Part of a small language model's weights: width 640, biases.
Each number is 128 + 32 x the weight over its row's rms, rounded and kept within 0 to 255. Layers, rows and columns count from 0. Numbers have three digits each. The size before them is the row's rms in percent of the matrix's.

# up: layer 7 MLP up, 2560x640, rms 0.0436, rows 182-206, columns 512-639
# down: layer 7 MLP down (transposed), 2560x640, rms 0.0423, rows 182-205, columns 512-639
up182 089:130200131150176117195055140181126116094132143105099089115063081153080146122157181078182137073074100191146118054138136099145193123110127146111126135144110146152066156132132117123126112127169086108102137079145141143075059154125135076188164097122109155126182109137102139138094162171109140104167214125181152131114097102098135153131124117115147097106187095120147125143094128059120116145172
down182 085:130099126102109122132194133117125102143084136102113176218149128101110098139086125140119114161171147097187146136096147097108058142147169105145191127155167094103144102092131116119134115142047169166148105097090141128144096136150097123079109098169120122136069140132101119138158099144104136146083164113076132104165135162152129096138124147173106111139098126096171136131107185128115180120112
up183 093:116119108108136123142135071109143134110108130124172163173111154139116109150180156137181124119105171106131158122108113180112119165152117122187142147134126043136154171131151135095112105141123109093182095099171123116141135131145102146151106088149161156132142129126091120171145132102154139088143131097141130140148092191091114131123152085146136160113137155110071115066109093150135096132169
down183 094:101175130176136152126169119183132139113134102077106173057139167083113098159161171149106172154201159096110100123139098140136096096208165146081181126160146098159142060108153163118136122114067152141101141105105166137196161158154150072066060090077137088125148084089144160112088153163122124064144084152131104127140160084166126144126142129122141107101124131151172124134148162124113084134123
up184 100:134108138125132107133141130137105078157184121139140202147127091171158126151168122209129138100158131104138179122120100143096171155090171139184106142137115149134126083147136163110118140165153166131129075083087131079144115145133126144104156156144119143092073101102155171114144101191143109075133177138124111094166155181123184065156149126142128151170158113106096091136091182161122113144142
down184 100:142118072110118110121083167107106159071111133137191076137143147119134159163144138088128120129104129139061085157141129158154107146188106182119065144122141110118110095102104097153109150135105123086145127141148191190115153116065050162091097121150180063154170120138081172120169166071135073180176148075138164139111123121163231133139172140097206095084098165094127147120140139139114133115149
up185 103:101133163183100067110160137151168105079118103157105136115095118109181105089126139063154055111116132076171117147160102120064176115177127138118123150169131128103137105144147141112167167088077196100053126168069099085142105128141079100128121103151182121076113185146156140111113087084150095139136068189125122143099105107089116159144160155152075165158124129068118118090143131079094173122138
down185 103:107095140139127148123102094174082115171094164138171126163177120137123174120087052130112209107070111171088172135112144157091139117169065171163084183115184074199168159142139176115122123096149114093146194103124131104112113060090159185083049157091034090146172158150097138104154063066089162110119080159185076149140051079186109146142137166144145126110098141112125105144129118199190082114161
up186 085:080113184129163127119087165111087106109093109088117117142123147192144120081148088098136126078045140129123173176126132111132135147134159193195152151111112195145209128087104130059169128150174132159132086055130069091083100084177139144136125141163112133137122134180143125108127151172113159131160130143130077133169154152118135152140107098140158170064150191118133102140137133103148139109115
down186 088:133107123137119112090140105159155170164121110176139097143176133129102094138104178100175159100191105104154115111124112182101108146128148093095133107103176093176080153143131101203137119099138119096140141136137184189183173148095049147109153122094097122107150207112083123154148159142123110095103151072155157141116169073192141125132178105101128109168130093143122164162159129144063113146075
up187 100:150114128117079135118126112128105139054076142198146105130130117096130164127143128173113125146154115105134067142143065189160143122183118160130094081094163140177093146133088108118154120151085146153137082104000145109128108129130100098108103135102081138054127119180101182156153167150195105174107076126171156112213100137153128098132115128089134154148095118091129117149093095151139155127113
down187 102:107186152167192162129200139131096109130174104089088134089100079128108070124124120141092126133076213128141095170143140143189098166167120093153129097152171151177113139152161179111139126155105133058107154119105119178158093123089096139142157164134109109174141196102108099121137117081113168152131141137114091098080133084093159135100129191131094145146127196181154119144125131138171117093107
up188 101:151186133071161121092138172099154147171133135110184153141104186108093134162183178174074124122200125202103159106135154122175155112073132125119069136107167157106137131088121113160136086077070088149150088130102156182136114080140109122186083110097110115165111159171139080076101102154129091214141131147133174106130211155194182070139153097114154143173079122137116177176132102144131171185092
down188 101:125089092122181145181162122146156176138100181100149143098066115143147152140156078074083129185101114104115052151149163108114124149106107126156131079162089130156074125175088131094153148111139152105175145070070135132128128129110091111121147169130143181134122139122097156094115118140127132181108100185146137090102107108144092129122128105208096097111133130108106114101110179077144141082165
up189 099:139137074135112136134126095097109112122097130145112111068122143135164095137130179145182103150171145179121119105126067163117144162124150138113139187134168116080151079156126124149153130156154128139027140121105210117128155097122099204205159107081103113140191127092155191130124063165142139155124075142140141174093106178122090116153132142136113127121120121132127149061060124162061112132106
down189 098:098136144154107142095134139110142151143162149104126138136134151153137076152121145164162149139079116121073176097139133150115120170114081190129122137117103077076137166125077146193123154140118088138114111094162079144106098125091140156105106131134118129128055096058125119114111156163134118086143111131108152148165105169096152204114155098098140122088106133153104108057148132132093145117116
up190 090:078135119120156174162100131153148071136094107124165067097083152159162069118109116103106124086158151151143112104072080145074162161072144134098167087139152121151195155141116081141173133152110119164114151140168117109128113146098115136126145104095122121103092106098121097183129148126130103145135129146118154147076086122126015176164114127162131117152112198119129128145097120125132133172049
down190 090:169068091085122136153103130069067125136131140132077134151086111120106146163132139087115093145078082120121109151168172079132088123103151126170057150063104120050184108125109086137026109160091156175132111108125144145069095128139154158110158137181136073134092184164155144117116149120106137107146101154157097107085162187165193133148130122102118160135157027140127077118150107137151086146178
up191 112:119190121089118074127038106186061080138108147194109163121095111143162113129095111160118191126139094159106107163098162135153104090137188148149131107110186224171150068164078107124165106114107157030113080090153132136097043160088099117082078104086106139125100146153179119088109205137174101159143145067076121166097116151129122172161089169104173098105142140121130116155122134116135160189116
down191 115:088128125155107120118125151128140138091107134164162152132123151103136121098160166146097144111176058083096137139101099135171122128129134196147148093124094122073147141153028100134084043140067169066137091131131104128121073097120114096116158126117070087185140147171072121145111184119137048148116148115132085198133145107159110097128129106055128135114165152121193103126121104136213132102142
up192 090:114121142143118107138055088116149084115120140135097096161132114083128159128179096155138146140072152144154143165169186103161095153073099116156200198119094160113149111143155170110110140151134145156103154130115124177155171146130148127051040112173143147146142135151114148190095146125149131127151158169173118141135120104127189180123128104132104097129093142131143187115115163083157158118138
down192 092:123133117112143117118169127087043158111092156105125111095119127161122057121147141111147132096135097087095090166125041155105194117167120133110129070142157127100114151146104122150170108126119103130112130114094104132137108099133139104167211133095128142150100122129123070104153125145068135142101098097116112101141117120100083103192120181134131189121177130134124124114145118144031120138183
up193 106:071120177140092134142123129066086168065141142138092113118115113091105113183172124111059084122182131125163163151105089107125170165117166200103143163139173137151164141141110120159102105131143107130057149146091174147147092093152122178117118162185115085149112174169115175149095095128154143142117120134188085159151153132150194103161133139141146156163131108132191145101164116143155135091100
down193 101:138134108178178154098136116095076162111117152126166073091130162114187121151131083186147136097122145097106161147126117167152146068113123087120129155106102131148107141130081142149134103099087089166131119132111107084161074125133117074173070084130098160155150157121132155109099113137140053170153094127108139117063102118159152166109089082109136116150177114144081175101103098095148146151151
up194 096:163153070116112095116126127184116132110173121204209117182155174111150125095096194121130141048130136116175109081142136142042160112128163146076119107126142116134129125105122118137165169081064078167170113104133111116129171130114138075145101123146145163113092137151185112086135156128125067131123095128123136138077105124140106064178145137127153168177130199153114132149121140108104167149128
down194 093:074102124098201199184108145141141138162087182113098100080137052157109162180130127112093129137111155122115111145165173142137124099082145093095153127116125151129120152143149147119148167147165102123094132178123074158159056116101109120099131147077093151118169114140029128144127099177112096130216127211154199149104139106101128143086154148154092129128064138112140119109120170155100166165119
up195 104:118084106122135108168086141104146115147105136166156127192104115094137130113086164197135131132117201118068086167163119135155110101147126108141174154101152153163093082172107104130154154066135089112105132116134080131182161119148106065114060056107138131167074156112101096117148122096145137143152135126137173130139132128086110106168148155166138154110064155154099126125112060134160149145111
down195 116:114091178131125122155099149145086145110157093099126153172117160122101148164120111165111124132114117162139100114168165122140121101123113121133125133090092131167079115124106154117139163155096202085128135170170104104095108153144136099113094137096168198168123136170121178108123131110103123105156183188118150138135107141086125119053135104144071063185107144160154141169122091106204182140133
up196 098:120204132166173100099065096192154145082091105167157156093108082138099112103143151117087143074109113122175110196165152102127082085142160135143144173122130154129158128103117118085159138135122066137071179109103118130152132101116083149097100096181161158132107140142143093160147122112087144159143123155132147125054135111117132169187133156152125114126145173082162138032116146105148106148149
down196 100:122132149131133074153128141141105179132131067151126098173187128198171109197169134105100131131141151107120190124123097106146083135088128074109180142118134140144137135128105070100138149075145105160117111102129143125097153159110098112120115102094117122096126103130150159136124110135181164156130149122136072127105147118077140174096094154119089082106128154067134093106153106099093092052078
up197 098:065120163136172109080105123197146146095086078120131153131134124125148084112112131095094154133044170146128161177122080100157138127136084181203179075166071184088177082113114146131107166140169182142141125181089119129149132169128099139123110126151168207167078175105181147117111080049118181175170114146101151092154160187104088119117074118129192149129137159093109151113183136077075147115169
down197 104:140083159149119167101122160117100121175131115151124157082105123120131178117117076143125129122115111095089116140114167178155142153168112114156112125140053108143090136094123108166095115102139137091195127120155096114150172142139130133112127135099079102148124125116179126109172125089144095068150114111161096148132118112173115059146155140146110132128117119130104127098124120175111155114165
up198 090:089165161133063078126087158112073108151157137174093139142116125118163122142116086091136144138129158143176123148176159112090118106161163118148174097162152082067074125118126044164142137120161163116095126124128157080125154095092144155125182163118114107187175106103141107149183066121136141173143120119150115199154107179161130167080106116094124117157116096202163170085111090122045168135123
down198 084:143086107121201156120196113082154101126158172124131088162135126117118110153096161154129137124176119124119119108174118124146142163143209101141078163114161142182119106142060188102134180093094086144135114135089154158100118181157152117100100118112039143074077136135126145108138189100106069115141094177102133131091117101131144139164131142161127149102137168117125095123167111122184126113136
up199 101:081152141130084149138134142098119140118161149195167129117109145149104123129108196179081128117126189103119125134084145126075121147138123082143099194152130118142105114056095085175088126150087110135115126118121125005137143093098153107130120158117062166197176142203147174168115141123152146100129149140169164091073064163128171131094143173134123129084151155066170141131140113135148131173043
down199 097:124162086118091051095159213060143129066139140037109109103136109128078126162218135158159133129123164149139113108128149088110170099136132156167132113085082134109160161151134131128162143122089116123146162151088142133166140151168149181114097115136180122084128137147135148126134159128098136135136155119111131102108126122087117189117106169086063104167125107168123058156144132133160156196160
up200 103:072152083145172108101129091153111073048085142178123135140128107102124136124111128103162093144095108192108095168141132138116146110139114170115087162097139076125142141127130115138170089070110092026137151207129145077159107085125096202096180067117132129178162092170136154112119133116088098127112132183187094175146122173151133115139161118086143157123098090137154148118149113081198155140144
down200 100:098200155132108175147164159124093155117104128107169106138135142148080074141132137127126166091128138109087165144177075150143128173138175118149118154098112186113149132126103106125135163190107125138195094050140076110079165193110135103151142121138106154111088154152118117149122145145127105130143131110056139091157177098125099067107096161107109114160206087141146111105104140175062092157109
up201 094:157115122156062126117122102116152103078099118137094139136124090109132092114135085147102076157093110165085166140079108155135104119086100163148184103163135157159158130114108117139104143129183120169142076118134168174085058137074128124128151143175147182117176129154089151144104065106130167108112081110178120107166163101158036173116150089124132117073174136142102101156122102140090149146105
down201 099:124147160158141051108100072117136092074082100135160106147189190138145118141181177105097090104162105132089117110082152099150141129152119119155160162152083152126116143152109167072126122080126113125120110142110089117127142156180159166110076131163139106092061074131122100160104136139140084093139138100104176100120177096113159106100150136120145150210121126145076084096137154103174087124071
up202 099:139184135150100156176078145110113078166164145119177159114161107133111148144142109126148155174105131138122102134121212136179104102129121068145132118166162150138142086106124153063065063143158094150183103162119169136177111148120082177133112105168097123064172155120115169148094129124166112120170194105177250107166140185129178126136161120107137193089137178169040075141146186101114158119141
down202 093:151132162064137106158146107188147164182109150117082129161103103108199171142147116119177138146102122143121133183104126113102109106093170154126144162096149128149089164143113127166181202091131190173129146168153115153140112176116125094145159200205194161145097122143119159110157077118102080159116061121126055122099141152140079154187085117153134110156145130065161144107152156087136107118110
up203 093:154147170123072110162104135144110095033096058061122101126131128135099181132169092121103125157133132188129158101093088107063140105150090162164134158099126161155159107094057160115131132132121140194151089180088128078157127151151108105099186167138124147140102173130140160133110169171125152097142135141116149092184165169142059122128124039084156119127132152140147139171099142098123152118107
down203 090:138136068114206116081112109097166139121153153141126102100152111124148106072079117110117188180088195101135154140115168059128073189147052117168121145147070034152120079107156096162141142108162115092102105075144190121080155125065152176111099112179114128101111102089147142113130129149134092142163153112100094146108093146170140088139185182139106126113130072113085128101187134153124136103122
up204 096:172162182093109127117095123132114136151093120181100140140134099176196180122133146124065107091201107140105123100143144189098108063123171096145125146112134114112132181149164193105161087122152123136128123196159135120161128097063110181180122109119150120118109139148137118079145125113104152121149129140079177171130136142151131132140141090125123128126065168147126177171140143137111058119132
down204 097:135138111143149070103130120174106136114100132156124111121067161137120113114175092144120083126130120127180159206128149148146118213122148099140107109170125084100143168142150112098143141106159096168195170141178161104079104115077122143125116098229054121108105138050127105165148169071138162088134135139147131107169115107112103170131106131165084168131172104137135154125169066104161133124145
up205 105:118131118076190123162065136145094100131096106173113120092163113105092119169141161158101108108111147114160084144113123090140084106148146167167179145151202180121149139214088092112157122167092129156070170125126109110129098171052113195033135103097131093064167150105155112163077093111149158150137110102143104151132138210135159101095140208171147111135129122165101138197091163133141196115106
down205 104:136114098130177163097099138183126148129108141126062124126168144157168131140151125123129080097142159103114158039113058102112145131157153132166129137136126168137162117085182117129123127170123138126199116098124147151137113081186154114138151161105100141146163075098106111071108108103129152140128217107034095124123172161144131139137105146145146077170131109126103138095122099065168093122145
up206 083:125145130070123099141126070081147173081128124126110122148147158235137154151144140123151088163030145134124112106144161175126130162185134166155115113177115188146185161143171088104138133167082197106168137123074121125125142158154120134120128128177129193110083132136143129118114114137112116168154159118110094124130148151166118052116120077161095110104121111100143112111124116091102086118109